Part of a small language model's weights: 11 layers, an embedding shortcut.
Each number is 50 + 12 x the weight over its row's rms, rounded and kept within 0 to 99. Layers, rows and columns count from 0. The size before them is the row's rms in percent of the matrix's.

# layer 5 attention query, 64x64, rms 0.268, rows 39-63, columns 0-63
087:67 29 47 45 42 41 58 58 40 51 58 50 31 50 45 29 29 32 38 61 20 67 50 49 55 40 70 34 52 64 42 30 48 61 53 43 33 58 45 57 34 76 43 34 45 61 45 60 52 53 45 42 40 42 48 48 60 47 40 59 30 45 35 66
071:58 52 49 79 56 49 55 42 64 72 69 40 26 44 47 64 38 50 27 45 51 52 55 54 43 62 40 38 51 48 40 37 43 36 54 49 41 32 47 44 55 33 57 61 48 36 38 43 44 54 53 51 53 45 23 69 53 37 49 80 63 30 40 34
120:71 50 52 29 51 64 47 33 49 71 40 34 52 47 56 46 58 44 45 64 52 48 57 55 70 71 33 39 47 21 36 72 36 45 78 49 71 32 62 47 42 60 62 54 48 53 51 52 45 47 48 61 40 68 58 47 57 54 56 27 53 66 47 49
096:49 57 47 40 42 24 66 61 37 42 56 65 69 64 33 45 38 50 62 53 55 54 46 57 44 39 56 59 64 46 69 56 66 49 26 49 64 50 59 68 46 47 47 66 72 44 67 62 52 52 40 65 55 44 66 47 48 37 66 69 58 43 34 80
085:51 41 38 59 65 36 43 49 68 46 55 54 83 40 40 75 57 60 58 46 44 61 50 50 48 34 41 46 55 48 43 38 47 47 45 72 44 51 26 51 76 44 61 65 46 47 67 61 37 63 42 47 52 64 59 47 60 43 69 55 40 30 74 34
093:55 61 48 36 52 66 34 61 49 58 75 45 48 41 46 47 30 51 51 54 40 54 43 63 54 48 26 55 57 69 36 59 32 33 66 64 54 41 62 63 44 46 54 39 45 61 30 37 25 60 61 59 42 41 36 54 72 59 37 53 68 47 32 33
092:54 58 52 32 40 33 50 40 56 68 59 38 65 54 69 32 55 41 51 43 61 55 49 37 59 56 42 21 17 44 42 54 42 66 51 57 31 39 37 52 47 63 47 54 45 43 33 49 41 62 83 46 55 65 65 52 57 58 61 58 38 39 37 56
100:39 51 60 53 39 57 37 47 48 76 50 53 41 38 56 60 45 27 23 61 44 43 64 56 67 37 53 62 56 42 62 65 53 61 56 64 33 42 45 46 69 23 28 57 47 52 48 44 52 36 55 45 74 55 60 57 64 31 69 55 37 65 48 48
103:59 64 63 50 29 63 44 65 67 59 75 40 49 68 63 63 54 36 65 60 51 52 63 53 46 34 54 44 30 46 44 65 55 45 64 66 47 58 30 71 60 49 41 46 48 61 48 60 25 28 50 57 50 60 57 59 59 65 39 73 49 65 52 47
098:58 29 26 41 27 61 54 50 46 47 57 74 39 34 59 61 52 31 66 54 65 60 68 49 48 28 43 49 38 43 41 45 49 28 36 35 36 33 54 48 55 53 46 38 35 40 46 31 58 63 71 50 61 45 51 38 35 37 39 44 35 54 46 53
100:36 44 31 41 59 65 47 70 45 46 40 58 55 54 67 57 48 58 56 19 38 38 37 16 47 19 48 54 47 48 47 41 56 67 75 54 43 57 62 46 44 50 44 39 54 65 63 48 54 47 40 64 49 26 51 45 46 49 47 44 32 38 37 49
101:53 58 61 42 38 35 21 50 50 51 42 57 52 44 34 75 18 64 59 42 43 34 57 60 59 62 55 57 50 25 56 55 37 48 38 39 57 77 51 57 36 55 54 50 43 44 31 34 54 62 45 58 57 37 35 56 49 71 37 58 57 36 49 53
097:49 49 57 48 53 56 52 65 29 37 53 34 64 53 60 63 39 33 43 67 60 55 37 49 73 65 54 60 40 64 43 74 53 38 44 45 48 48 41 68 69 79 36 40 58 51 61 34 54 70 42 32 47 63 50 58 53 47 40 47 76 60 41 35
089:33 67 37 56 46 52 43 42 56 44 53 46 39 75 26 44 58 40 42 54 31 43 47 47 63 48 30 36 29 69 50 69 53 51 51 47 54 58 65 56 31 28 37 63 33 42 30 37 57 56 31 55 56 45 39 43 58 73 32 36 49 51 47 53
100:58 61 58 54 43 54 45 44 37 44 43 51 53 50 37 52 34 50 44 28 47 68 41 59 46 26 42 52 46 44 52 39 57 41 35 36 45 19 53 43 39 45 34 49 35 56 44 44 63 39 41 44 65 63 75 53 65 73 25 34 37 59 30 41
104:19 53 45 41 56 51 49 40 69 62 45 54 41 50 54 60 63 42 39 38 50 63 34 46 60 57 53 42 29 63 58 45 56 54 54 39 66 49 42 38 46 66 58 62 51 53 74 34 49 40 66 51 51 52 41 33 78 49 21 54 40 51 80 48
103:49 43 59 38 41 50 30 77 70 35 63 39 38 52 67 57 57 49 51 41 53 49 50 64 38 70 58 54 38 65 49 34 60 60 50 34 52 56 48 75 46 27 31 65 57 50 53 49 62 39 40 34 71 52 54 47 66 57 36 32 64 41 67 45
092:65 56 46 51 37 39 39 46 28 46 46 50 61 71 60 44 57 40 34 53 52 47 40 49 43 50 36 65 38 57 36 34 52 35 46 44 62 40 57 29 48 53 62 48 32 67 66 49 66 32 40 60 50 23 66 70 53 55 50 74 53 41 65 27
102:49 66 47 46 42 56 55 44 45 44 66 41 79 58 66 39 53 68 40 47 44 47 33 46 52 44 90 42 43 56 65 35 68 40 42 53 46 53 59 45 31 29 48 39 47 24 44 68 52 55 50 42 30 51 38 49 65 42 65 38 43 57 59 47
089:60 65 59 29 50 39 50 44 41 46 24 49 79 43 44 24 52 70 72 52 51 60 53 50 48 40 60 63 36 47 56 54 35 45 56 38 52 60 25 34 56 43 35 51 53 49 48 51 74 80 43 49 61 56 54 59 56 45 60 49 28 54 38 53
102:47 59 22 49 56 50 47 37 50 47 63 48 57 34 54 53 64 35 49 71 44 44 65 51 51 47 39 63 61 64 69 41 38 64 65 30 31 55 58 51 38 66 56 35 62 75 38 73 41 58 31 68 39 66 43 63 58 60 40 45 42 41 51 51
107:60 69 54 35 54 43 50 49 49 57 60 61 72 52 47 55 42 30 43 42 65 25 57 62 65 52 39 25 67 53 38 62 50 75 29 68 47 37 49 61 50 47 61 45 56 61 41 53 33 48 45 45 63 66 39 49 51 44 24 42 53 37 65 69
102:56 37 48 56 45 72 49 43 48 55 59 61 28 30 33 32 46 29 49 20 63 56 55 48 37 50 46 42 39 60 71 29 48 42 29 50 58 63 55 67 47 38 63 35 41 56 70 46 35 48 56 49 58 53 41 42 72 56 66 53 42 61 55 62
089:47 46 62 64 54 48 39 55 24 42 39 85 62 72 33 52 65 31 33 47 42 71 45 43 26 23 53 33 52 46 54 43 28 48 39 48 60 38 65 59 45 49 48 65 69 52 42 43 36 54 59 58 44 49 47 50 50 49 48 49 57 36 44 46
096:56 56 51 45 75 58 39 59 37 42 84 45 41 69 49 73 70 55 43 60 41 59 59 60 52 45 30 58 69 54 40 64 43 52 58 55 33 51 62 43 50 49 56 54 44 39 43 37 60 47 65 49 52 59 63 56 42 78 56 41 18 61 44 48
# layer 5 attention key, 64x64, rms 0.271, rows 39-63, columns 0-63
091:56 46 41 56 42 45 63 46 63 24 55 63 55 67 65 42 67 61 68 38 35 82 31 27 24 63 45 63 45 35 73 47 53 61 47 55 35 50 53 44 38 52 31 65 53 57 55 55 43 58 48 54 41 36 52 59 53 39 50 52 51 45 68 45
077:18 52 53 55 46 33 31 59 53 50 36 46 66 62 61 34 46 64 63 57 55 50 43 59 28 51 52 73 39 68 57 46 53 63 45 64 51 62 29 57 52 44 58 50 64 41 60 71 32 63 46 52 48 55 67 54 47 35 69 38 51 43 52 24
116:45 56 53 47 33 54 51 41 52 56 59 35 30 43 61 30 66 55 53 39 65 26 39 85 58 75 31 27 45 50 42 45 54 56 58 47 60 44 43 58 51 53 50 63 37 68 34 56 50 49 44 53 39 70 58 59 49 41 58 35 66 60 34 36
102:73 54 22 43 56 45 59 74 54 33 48 41 68 62 56 43 39 44 65 57 44 50 57 54 47 52 31 54 40 25 57 52 59 49 45 42 75 35 35 47 56 32 41 48 48 48 55 41 56 61 45 58 51 39 66 45 56 42 60 36 26 58 76 68
076:48 56 50 61 46 52 46 62 57 48 73 49 57 49 49 80 48 61 39 40 60 37 33 58 51 24 53 60 45 71 47 46 57 46 40 47 61 76 45 76 65 50 51 50 56 28 52 24 54 64 40 53 50 51 62 71 51 59 36 39 35 65 53 35
087:50 64 49 50 38 61 55 58 41 50 57 67 44 53 42 52 45 55 54 54 53 50 61 55 30 21 56 59 55 49 58 58 36 48 95 49 60 46 69 29 43 57 55 57 47 44 51 57 66 41 68 54 45 29 43 73 53 50 57 47 69 74 44 64
142:49 51 51 68 53 47 65 64 57 30 37 63 67 78 47 76 35 59 58 55 52 54 46 38 52 39 56 66 48 50 65 52 57 32 26 57 61 56 40 61 62 53 56 30 60 45 67 42 58 62 39 58 55 36 55 47 47 48 56 37 23 36 64 67
098:54 66 59 45 39 39 34 61 65 51 35 54 56 45 46 49 59 79 63 36 43 22 48 55 46 57 52 54 49 73 49 49 66 69 32 48 65 61 55 54 46 55 39 69 69 32 48 61 46 46 46 26 35 50 50 48 50 46 26 77 56 42 50 49
090:55 25 49 53 48 46 33 56 59 53 58 68 51 60 38 48 57 79 69 39 55 27 42 19 56 53 24 55 59 65 58 57 59 40 60 49 42 45 40 44 45 55 49 40 28 58 78 54 56 58 40 40 43 34 56 36 60 54 51 37 38 61 42 55
084:44 71 48 51 53 33 55 42 54 77 53 41 50 63 66 52 58 64 54 37 59 59 24 50 41 41 61 57 50 59 77 46 48 62 49 45 56 56 67 43 60 28 63 36 56 63 43 60 70 39 38 48 47 54 57 42 39 41 30 56 38 17 42 52
103:47 52 61 47 44 56 67 09 64 61 65 48 30 51 61 31 55 49 42 66 64 47 37 63 54 63 36 44 55 49 51 54 36 28 57 42 58 40 56 32 57 70 47 75 42 57 41 39 54 49 66 58 61 61 55 44 62 48 25 52 48 56 47 37
080:55 61 48 53 40 53 53 42 51 55 35 62 43 28 28 38 53 47 62 61 33 76 44 41 48 49 39 49 42 74 39 45 32 52 79 33 44 50 29 49 63 52 77 53 59 64 36 62 60 50 33 51 54 45 28 49 34 43 45 60 60 47 37 56
094:48 37 44 64 36 42 45 51 53 39 46 36 55 66 53 52 41 53 40 38 72 47 61 55 40 40 47 30 57 49 67 50 69 59 62 58 56 40 57 57 35 54 69 83 44 61 25 79 53 75 70 46 52 48 56 59 44 34 43 51 55 43 42 54
076:50 48 65 54 58 55 45 52 65 71 63 40 48 26 62 41 63 58 74 57 53 54 51 50 40 45 52 32 46 45 42 66 30 63 42 63 51 42 58 37 46 66 53 43 78 45 54 53 51 56 51 49 46 45 18 35 38 39 75 59 29 60 33 57
089:31 39 49 54 50 62 50 39 46 62 52 66 52 64 56 64 53 28 68 33 65 58 59 51 67 60 31 35 46 54 68 40 57 58 39 27 47 42 64 40 40 33 45 59 46 55 48 47 76 48 43 42 35 35 45 62 26 44 51 56 22 50 60 57
091:48 47 55 52 33 58 56 60 59 36 69 62 43 42 50 54 45 49 68 37 39 33 45 61 56 55 54 42 37 56 44 56 38 40 48 44 52 33 68 85 46 37 45 48 67 52 40 52 63 52 69 40 67 64 37 49 40 77 68 28 47 40 33 36
100:30 54 53 60 51 59 37 48 57 64 64 60 57 29 40 67 49 80 56 49 62 56 77 48 32 61 43 33 39 49 44 51 63 49 45 45 52 25 53 45 46 48 50 32 55 43 60 45 34 36 68 78 46 46 54 62 38 62 35 62 52 44 30 50
085:49 50 30 51 42 56 38 46 38 54 35 60 63 57 70 39 28 24 57 19 60 40 39 47 33 37 66 46 46 63 55 47 58 27 50 47 47 39 57 42 39 52 50 63 52 31 48 28 61 40 55 48 39 36 27 51 68 52 52 55 48 33 56 60
092:55 62 64 58 49 61 55 63 60 63 49 33 32 64 50 51 33 32 60 60 34 78 59 36 64 59 55 35 52 48 45 46 68 42 60 43 51 31 76 71 56 49 26 50 44 41 47 41 24 45 66 61 44 64 43 34 43 41 47 45 51 58 54 51
095:56 54 78 57 46 68 31 33 35 51 33 49 46 60 61 40 57 48 45 37 63 51 29 53 50 47 32 31 31 46 58 35 52 75 48 32 60 38 25 59 55 53 51 51 37 61 50 58 37 57 39 47 56 74 58 33 53 47 36 57 55 67 57 45
098:44 51 48 39 44 59 58 64 55 49 34 66 49 54 48 44 38 54 38 34 36 56 42 37 48 51 46 71 59 49 49 36 42 57 57 59 58 28 49 59 38 50 44 46 55 38 52 51 31 39 43 61 64 53 40 89 51 10 55 48 29 46 64 33
103:61 37 47 76 53 50 75 66 54 56 55 51 53 43 70 49 63 69 40 56 53 53 67 36 50 48 39 32 36 37 18 60 44 31 43 42 50 52 55 73 50 42 50 41 56 42 44 44 62 45 29 53 47 40 54 48 59 25 43 45 51 36 73 45
090:47 53 51 57 43 28 59 49 50 46 59 59 72 26 61 51 46 37 73 46 58 46 61 43 57 70 69 66 47 49 48 34 64 69 69 38 41 36 58 44 65 44 22 31 59 43 48 64 50 38 46 45 46 47 70 49 49 63 53 29 69 55 43 59
089:63 56 28 47 65 64 50 46 41 42 63 53 55 37 66 42 27 41 63 65 53 57 39 51 39 43 40 44 65 57 45 54 45 49 32 69 56 51 62 59 25 44 48 27 48 47 34 57 67 50 47 45 28 39 49 33 53 41 42 48 65 78 55 27
088:41 70 50 40 44 25 49 47 62 73 59 37 45 48 42 61 56 47 36 49 52 57 25 48 59 37 38 46 76 40 35 36 46 34 43 68 50 53 54 43 30 51 33 56 33 41 55 44 64 54 53 46 27 70 34 70 49 49 48 43 49 41 36 66
# layer 5 attention value, 64x64, rms 0.306, rows 32-61, columns 0-63
092:38 24 40 50 57 46 56 60 66 57 51 49 26 47 48 63 58 62 71 37 40 31 53 35 62 71 59 61 56 37 65 48 51 44 55 47 54 63 55 45 50 88 44 56 52 68 50 41 48 64 62 44 46 57 67 52 48 57 59 50 79 48 40 67
104:50 46 50 28 36 50 66 53 55 44 47 47 52 47 52 24 34 72 48 23 38 48 57 51 57 31 52 50 63 46 39 66 34 62 41 33 53 48 39 49 47 37 23 46 53 47 53 68 45 34 54 47 65 43 44 50 24 75 46 62 49 25 53 44
085:57 50 57 63 70 50 47 53 34 50 43 33 44 40 54 59 55 35 65 39 49 35 55 53 56 36 66 47 68 36 30 81 46 68 23 45 59 51 25 66 37 55 40 54 39 59 35 47 47 28 44 56 46 63 42 54 61 62 39 62 51 60 66 44
096:42 65 20 43 73 50 37 46 47 66 36 57 38 48 44 48 56 56 41 52 34 49 44 38 44 46 50 54 31 71 47 54 62 42 78 45 38 38 32 41 53 52 69 55 51 48 56 29 70 50 53 53 65 40 72 71 37 61 72 50 49 41 46 46
094:44 40 49 67 57 42 55 48 49 49 40 48 33 43 59 43 29 58 70 65 38 24 46 22 58 37 38 24 62 27 45 39 52 59 23 47 48 63 62 53 59 47 49 53 43 55 38 36 50 46 32 43 49 41 56 43 30 32 54 50 48 73 46 52
098:54 60 39 58 46 58 58 24 45 54 42 40 58 38 38 62 27 65 32 51 59 41 61 42 44 53 46 64 59 67 68 45 65 42 61 60 34 35 40 47 25 60 43 47 34 43 67 70 70 43 44 49 71 27 54 62 57 49 59 68 56 55 46 49
099:44 44 52 51 60 62 54 85 52 76 54 40 53 41 37 58 61 66 49 44 30 37 48 49 49 67 44 35 38 58 40 47 69 38 43 64 54 31 64 84 38 55 30 64 49 64 55 53 47 53 41 43 61 51 63 56 54 55 41 34 67 43 55 53
101:31 52 54 25 50 30 34 53 57 42 63 45 45 44 58 52 63 26 42 44 52 17 56 44 56 44 46 56 54 49 54 32 70 46 58 52 63 63 56 38 47 71 55 59 51 63 28 19 41 33 58 34 52 61 54 60 52 29 58 49 47 51 44 51
090:60 53 45 48 41 58 62 64 81 70 53 70 26 49 51 38 45 62 52 39 50 52 57 53 57 55 49 51 30 49 61 32 52 52 54 46 32 53 56 53 52 43 24 43 67 46 63 55 61 82 58 51 34 42 48 33 65 62 53 28 51 31 61 46
102:75 20 57 59 50 47 45 54 40 52 42 74 40 38 43 30 52 55 36 54 67 48 46 67 52 32 40 60 50 47 45 60 56 45 43 69 50 52 64 43 51 43 39 60 56 38 72 57 57 70 31 53 62 47 47 51 62 45 28 50 30 31 43 29
092:78 46 70 57 80 42 63 54 42 50 62 55 53 40 53 62 64 58 41 42 23 58 40 41 61 44 65 51 59 53 46 49 63 51 42 69 53 54 78 64 71 54 37 64 50 50 44 65 42 54 37 49 46 49 35 32 59 58 51 67 52 66 36 48
079:18 65 26 48 38 54 50 55 63 73 34 61 47 47 36 57 46 65 67 37 44 58 49 46 61 72 49 53 13 62 61 65 58 52 54 46 59 35 44 53 60 48 38 42 52 38 43 52 40 44 33 42 59 65 50 55 52 76 59 48 50 48 48 49
087:52 44 45 61 35 50 77 45 36 38 40 64 49 30 56 71 62 41 79 37 49 30 57 63 53 34 28 47 35 51 62 68 56 43 54 54 58 53 54 62 45 64 57 32 43 39 37 51 54 62 30 44 46 52 56 48 59 50 66 38 76 51 64 49
119:74 62 48 56 31 60 36 28 40 42 53 45 72 43 40 45 46 44 63 51 46 76 46 61 51 44 40 64 45 47 59 42 39 71 50 57 58 62 60 43 61 58 37 43 65 05 52 40 57 53 54 59 45 43 41 32 53 51 49 46 61 50 67 56
091:49 36 50 66 62 33 56 39 61 53 55 34 49 54 62 68 62 39 57 60 41 55 42 38 49 55 54 69 42 35 62 42 73 52 55 78 74 37 71 29 58 64 57 34 45 52 48 53 35 51 65 54 48 51 49 24 62 43 41 50 59 28 46 43
091:67 47 65 36 42 39 53 36 67 46 53 36 64 25 42 38 37 47 50 53 31 54 54 61 59 47 54 75 45 59 56 63 69 55 70 60 45 48 45 55 37 56 44 14 38 60 53 43 60 53 64 53 53 63 41 38 55 60 37 30 35 34 58 43
101:58 67 55 70 58 57 59 68 67 65 60 50 54 35 24 29 44 38 61 46 56 41 60 66 38 67 38 37 66 42 61 19 56 35 45 61 45 38 43 67 52 51 43 47 65 46 65 38 57 55 51 45 49 31 37 50 47 49 63 50 35 63 39 58
078:45 60 56 62 56 33 58 38 37 39 35 54 53 55 43 54 42 42 37 54 43 68 27 59 63 30 72 52 57 56 40 51 43 53 47 52 62 40 50 34 55 32 66 41 82 44 38 52 42 51 48 50 47 48 22 47 66 28 24 61 48 48 33 52
073:52 68 53 47 61 46 41 51 39 53 37 74 61 66 41 35 48 46 68 66 58 67 66 52 69 59 36 42 64 54 49 62 49 46 52 53 41 53 44 43 59 78 22 50 50 69 63 66 53 32 59 41 60 45 43 49 35 45 74 48 49 74 46 43
068:33 36 13 15 35 41 42 36 46 51 38 59 58 51 52 47 56 56 45 43 48 53 70 71 50 65 58 59 30 57 64 64 48 35 56 41 46 48 49 61 50 63 59 54 56 54 62 43 51 53 45 55 55 45 39 57 36 63 69 45 65 38 63 30
097:52 30 68 59 47 55 56 48 50 40 47 69 30 42 63 37 44 52 64 39 39 22 47 40 67 71 34 50 60 55 54 52 72 36 40 39 35 72 48 49 52 71 59 57 47 55 39 41 76 55 42 52 53 56 49 53 24 63 65 55 49 53 63 56
086:44 40 81 48 55 53 27 42 75 47 59 58 59 47 50 53 42 53 56 39 44 36 61 55 48 34 47 43 64 64 44 58 82 52 50 65 49 67 71 59 65 49 45 53 43 66 50 43 51 49 30 52 24 53 34 33 50 62 46 45 51 26 58 44
106:67 37 39 47 44 55 50 57 11 53 58 33 48 60 52 39 62 55 52 49 64 66 38 67 56 49 46 63 83 63 54 37 40 55 21 57 51 35 54 53 40 47 49 65 55 32 49 48 49 53 44 64 47 33 57 53 43 44 25 60 66 41 46 52
077:37 53 65 50 18 44 50 47 52 41 52 59 34 61 52 61 36 70 71 35 55 53 58 45 48 24 42 55 50 28 53 52 41 60 40 33 56 64 61 46 38 62 55 71 52 52 35 47 56 41 43 27 61 53 32 40 47 57 65 43 43 73 54 64
096:54 46 71 76 54 29 63 42 43 42 56 53 62 33 41 58 59 43 37 40 60 43 56 41 61 48 14 57 70 46 45 38 27 46 44 56 64 38 33 53 56 51 68 32 54 58 43 55 47 72 51 51 56 70 48 62 34 44 63 52 44 35 47 49
100:45 68 41 42 65 71 57 37 35 42 55 70 63 49 37 56 30 61 51 59 53 52 45 46 81 55 61 39 54 48 33 50 60 42 52 43 38 47 43 45 55 33 36 59 57 56 28 48 51 42 67 35 59 74 47 76 42 52 63 50 76 43 62 51
067:64 48 37 52 34 66 59 40 34 33 37 61 32 58 47 23 36 40 49 52 29 78 44 40 40 37 48 61 51 38 47 37 43 68 31 39 52 49 60 35 52 51 35 62 58 32 35 52 57 49 64 57 27 49 50 42 56 27 52 53 56 63 49 46
104:47 35 56 82 40 47 48 33 60 42 48 60 60 26 32 42 49 45 60 42 69 69 60 45 56 39 60 66 46 50 50 48 52 64 48 37 56 55 43 41 48 77 61 39 72 39 38 39 38 66 66 58 32 54 47 41 65 65 50 51 40 27 42 45
094:75 72 54 70 66 51 61 28 42 47 42 65 59 67 41 60 46 58 25 50 48 38 38 50 29 50 46 46 56 56 47 50 50 44 48 51 53 56 51 39 61 76 25 52 59 55 59 45 51 33 24 48 64 49 55 33 62 41 45 66 63 57 41 65
088:73 69 41 36 53 55 43 39 58 60 60 61 54 56 60 67 47 50 55 43 45 47 43 51 76 46 37 40 55 50 49 45 54 88 61 57 35 59 32 56 50 47 47 51 36 42 54 40 56 36 66 52 22 61 42 60 45 54 27 26 60 61 66 49
# layer 5 attention output (transposed), 64x64, rms 0.265, rows 32-60, columns 0-63
089:32 49 45 66 49 51 43 42 41 42 58 53 56 42 30 69 60 71 50 47 52 65 69 78 29 40 60 60 60 48 53 62 58 31 55 59 34 51 42 42 44 40 32 51 51 44 62 46 48 60 43 26 55 43 36 56 31 63 55 61 40 29 24 39
111:59 35 49 27 40 43 52 39 23 32 70 65 61 60 61 55 54 47 59 31 40 63 54 62 40 55 27 43 34 30 48 61 44 39 57 32 46 54 50 34 52 35 59 34 38 35 54 42 36 73 38 54 51 62 46 40 62 38 53 54 58 41 38 63
098:66 35 58 50 57 44 35 54 46 41 36 45 63 40 84 63 51 60 37 40 47 25 57 51 57 59 59 35 30 62 49 72 25 61 54 42 67 38 64 63 44 65 51 51 65 43 63 34 49 59 32 64 48 52 51 40 46 61 46 58 45 35 61 58
094:44 37 32 49 47 52 34 62 69 33 41 30 49 33 47 40 42 58 60 55 34 61 62 41 65 52 68 62 63 56 65 50 62 34 31 50 53 43 67 29 43 48 52 70 46 58 33 48 33 55 58 42 54 27 53 54 49 36 53 45 54 50 54 17
097:32 37 59 64 49 35 54 62 54 43 46 24 63 61 77 44 65 41 58 55 39 51 35 27 49 64 33 62 56 52 58 38 63 44 55 55 40 38 54 50 49 62 60 72 26 74 55 49 52 32 47 64 48 33 42 37 42 37 54 53 45 30 52 49
103:42 52 42 53 38 56 40 43 42 60 58 44 61 32 50 63 37 67 39 37 30 71 65 38 31 22 69 63 56 52 58 48 59 47 45 50 50 33 25 56 49 33 34 42 33 51 34 77 44 65 60 53 62 55 49 57 45 45 66 47 36 45 39 45
097:63 43 44 41 52 58 47 44 62 35 37 46 34 38 52 61 38 72 39 43 45 38 46 56 64 68 76 29 66 47 60 42 56 47 56 50 26 67 47 51 54 81 45 55 60 67 40 52 42 72 40 49 61 38 54 59 52 29 41 53 74 53 40 52
103:31 46 41 48 53 57 38 57 75 43 62 61 40 52 63 19 52 44 51 34 51 33 47 68 58 87 68 61 54 71 51 32 44 49 60 41 49 58 52 51 60 51 51 52 48 72 62 42 61 36 46 47 58 47 42 51 25 45 42 44 41 53 34 56
113:66 58 28 49 53 44 36 50 64 59 71 54 68 57 49 32 23 64 54 61 45 65 44 57 65 51 47 63 63 51 44 56 62 58 62 43 64 53 49 53 49 52 62 45 44 55 31 49 42 53 40 52 47 62 49 52 55 40 47 73 09 44 62 74
100:47 58 52 46 36 43 32 63 48 55 57 57 42 49 63 41 49 30 54 46 59 47 37 49 48 64 44 39 46 34 45 49 40 48 73 53 48 33 56 43 25 71 43 21 45 40 48 52 64 55 56 61 79 65 76 31 50 36 55 59 66 66 46 36
114:35 27 51 29 46 62 62 57 59 34 40 59 29 54 49 44 60 58 57 50 28 47 50 39 51 72 53 42 73 67 57 34 50 43 46 39 60 50 52 59 68 52 57 36 34 53 22 49 48 53 43 52 44 27 67 55 60 44 42 43 72 46 70 48
107:51 55 68 44 58 53 72 29 67 70 52 51 54 31 44 67 58 48 32 39 53 32 58 49 46 56 40 58 44 29 53 72 42 66 61 34 41 55 59 45 45 31 56 50 43 41 29 38 33 53 42 36 46 37 58 67 37 62 41 59 41 28 61 50
098:49 56 40 33 64 66 38 62 54 39 23 55 73 46 39 54 59 58 39 37 43 50 61 45 40 57 47 59 44 66 49 48 78 36 26 49 51 59 55 55 52 30 49 30 52 69 31 43 55 56 71 48 45 40 50 53 55 65 68 41 53 66 70 57
103:48 42 52 30 59 40 48 67 67 49 40 46 57 50 48 62 41 46 70 54 48 43 47 46 29 56 44 41 29 49 48 58 59 56 67 41 68 73 51 68 57 38 60 44 58 48 57 37 51 36 50 35 71 50 56 37 58 55 52 43 18 58 81 71
103:46 56 41 56 58 41 37 65 50 59 59 37 26 68 57 51 35 53 48 47 47 63 35 45 77 44 52 57 32 25 53 47 57 37 63 49 29 54 64 50 57 78 57 47 50 47 45 49 59 64 43 43 57 16 42 51 48 31 65 45 72 53 41 53
087:49 57 48 57 78 40 67 34 72 52 69 50 36 41 52 57 54 62 56 47 36 60 61 60 46 62 61 51 32 48 42 51 47 31 66 63 59 47 63 55 59 56 66 25 68 60 58 48 33 63 43 46 40 74 53 50 44 59 44 17 55 49 59 50
115:39 31 53 44 51 32 45 54 52 43 70 44 35 56 51 41 44 41 61 49 69 49 45 70 43 65 43 57 82 46 44 48 63 47 26 37 55 33 75 66 54 57 62 39 41 34 36 55 35 45 34 63 36 63 53 49 38 46 46 42 72 60 52 48
102:51 45 52 51 55 54 30 49 53 41 54 48 49 40 62 39 45 28 62 39 66 14 63 41 62 52 52 58 47 54 54 49 68 75 53 65 63 60 54 63 33 86 68 54 62 49 55 48 58 57 55 46 62 47 39 40 69 40 59 56 50 36 65 63
107:66 58 67 65 52 51 61 56 36 40 56 64 40 39 63 31 72 65 25 62 32 68 52 56 51 61 59 56 49 52 44 50 51 49 29 67 50 52 63 52 67 51 26 55 24 30 60 60 60 52 59 59 53 53 51 45 51 66 31 63 42 38 47 42
090:50 49 35 66 30 43 50 41 78 39 41 49 60 38 32 52 59 60 38 63 62 51 66 56 48 45 64 55 45 61 65 55 47 24 32 64 41 45 66 54 50 36 51 50 39 78 27 24 49 51 48 54 55 38 32 53 36 41 48 34 52 49 44 37
088:48 50 58 68 37 34 38 47 74 33 47 48 29 56 59 54 51 78 57 37 62 42 55 53 46 57 38 46 32 26 51 58 84 48 33 52 55 61 60 52 54 58 49 42 35 61 35 60 80 57 35 46 52 53 39 60 45 52 64 48 45 38 54 47
091:43 56 49 46 39 54 51 36 43 66 32 39 48 47 33 44 39 32 45 40 44 36 64 39 32 45 35 44 36 48 40 52 31 53 59 49 64 81 48 40 59 48 66 36 66 40 74 47 43 29 35 25 49 39 54 42 56 45 60 70 58 54 61 62
119:67 55 55 60 51 46 63 38 26 42 45 39 43 50 52 43 58 43 53 59 58 77 46 65 70 35 50 51 44 54 43 35 58 69 43 63 50 45 50 35 43 62 65 49 37 47 40 61 47 50 34 55 24 53 32 32 53 58 25 30 56 23 39 45
089:43 45 56 29 43 52 47 53 71 55 28 34 44 75 57 38 60 50 59 42 55 54 59 31 39 62 33 52 51 61 54 75 65 48 25 35 53 43 64 58 61 72 44 67 51 53 51 65 42 46 46 58 75 49 53 41 33 42 71 44 37 59 48 49
092:35 43 55 14 55 25 64 50 57 54 39 34 38 53 50 61 43 50 35 45 60 50 61 53 49 63 32 57 69 56 69 41 68 41 45 47 58 51 44 43 67 41 67 55 56 44 32 64 33 51 49 65 54 59 62 70 27 38 64 57 56 53 59 41
102:60 45 42 35 68 54 60 64 56 35 38 66 48 47 49 34 52 60 44 31 55 42 46 32 76 44 48 41 72 58 63 56 60 42 44 48 30 49 16 59 48 49 30 77 63 39 39 57 56 33 67 45 50 49 43 43 57 60 62 38 39 53 44 51
105:43 69 19 41 40 38 60 30 48 50 57 60 49 40 54 38 55 37 62 61 46 69 50 45 39 58 50 49 66 52 55 69 50 41 64 30 57 36 60 44 50 85 32 58 48 52 57 52 70 46 32 50 42 57 29 58 60 38 36 54 62 57 46 63
092:59 35 47 59 55 36 62 69 64 33 56 49 52 31 46 41 66 67 67 56 55 44 48 49 46 40 59 56 42 36 49 71 63 46 55 43 66 59 68 27 43 49 52 42 59 29 42 47 34 39 70 37 29 65 65 44 46 57 70 44 29 38 52 46
082:57 51 58 35 71 51 35 46 22 53 62 55 74 59 46 59 46 49 43 44 57 27 48 22 55 41 53 64 59 35 49 45 68 39 40 47 35 41 42 53 23 63 40 41 44 47 56 59 54 59 31 51 66 40 59 44 31 29 54 61 43 61 35 55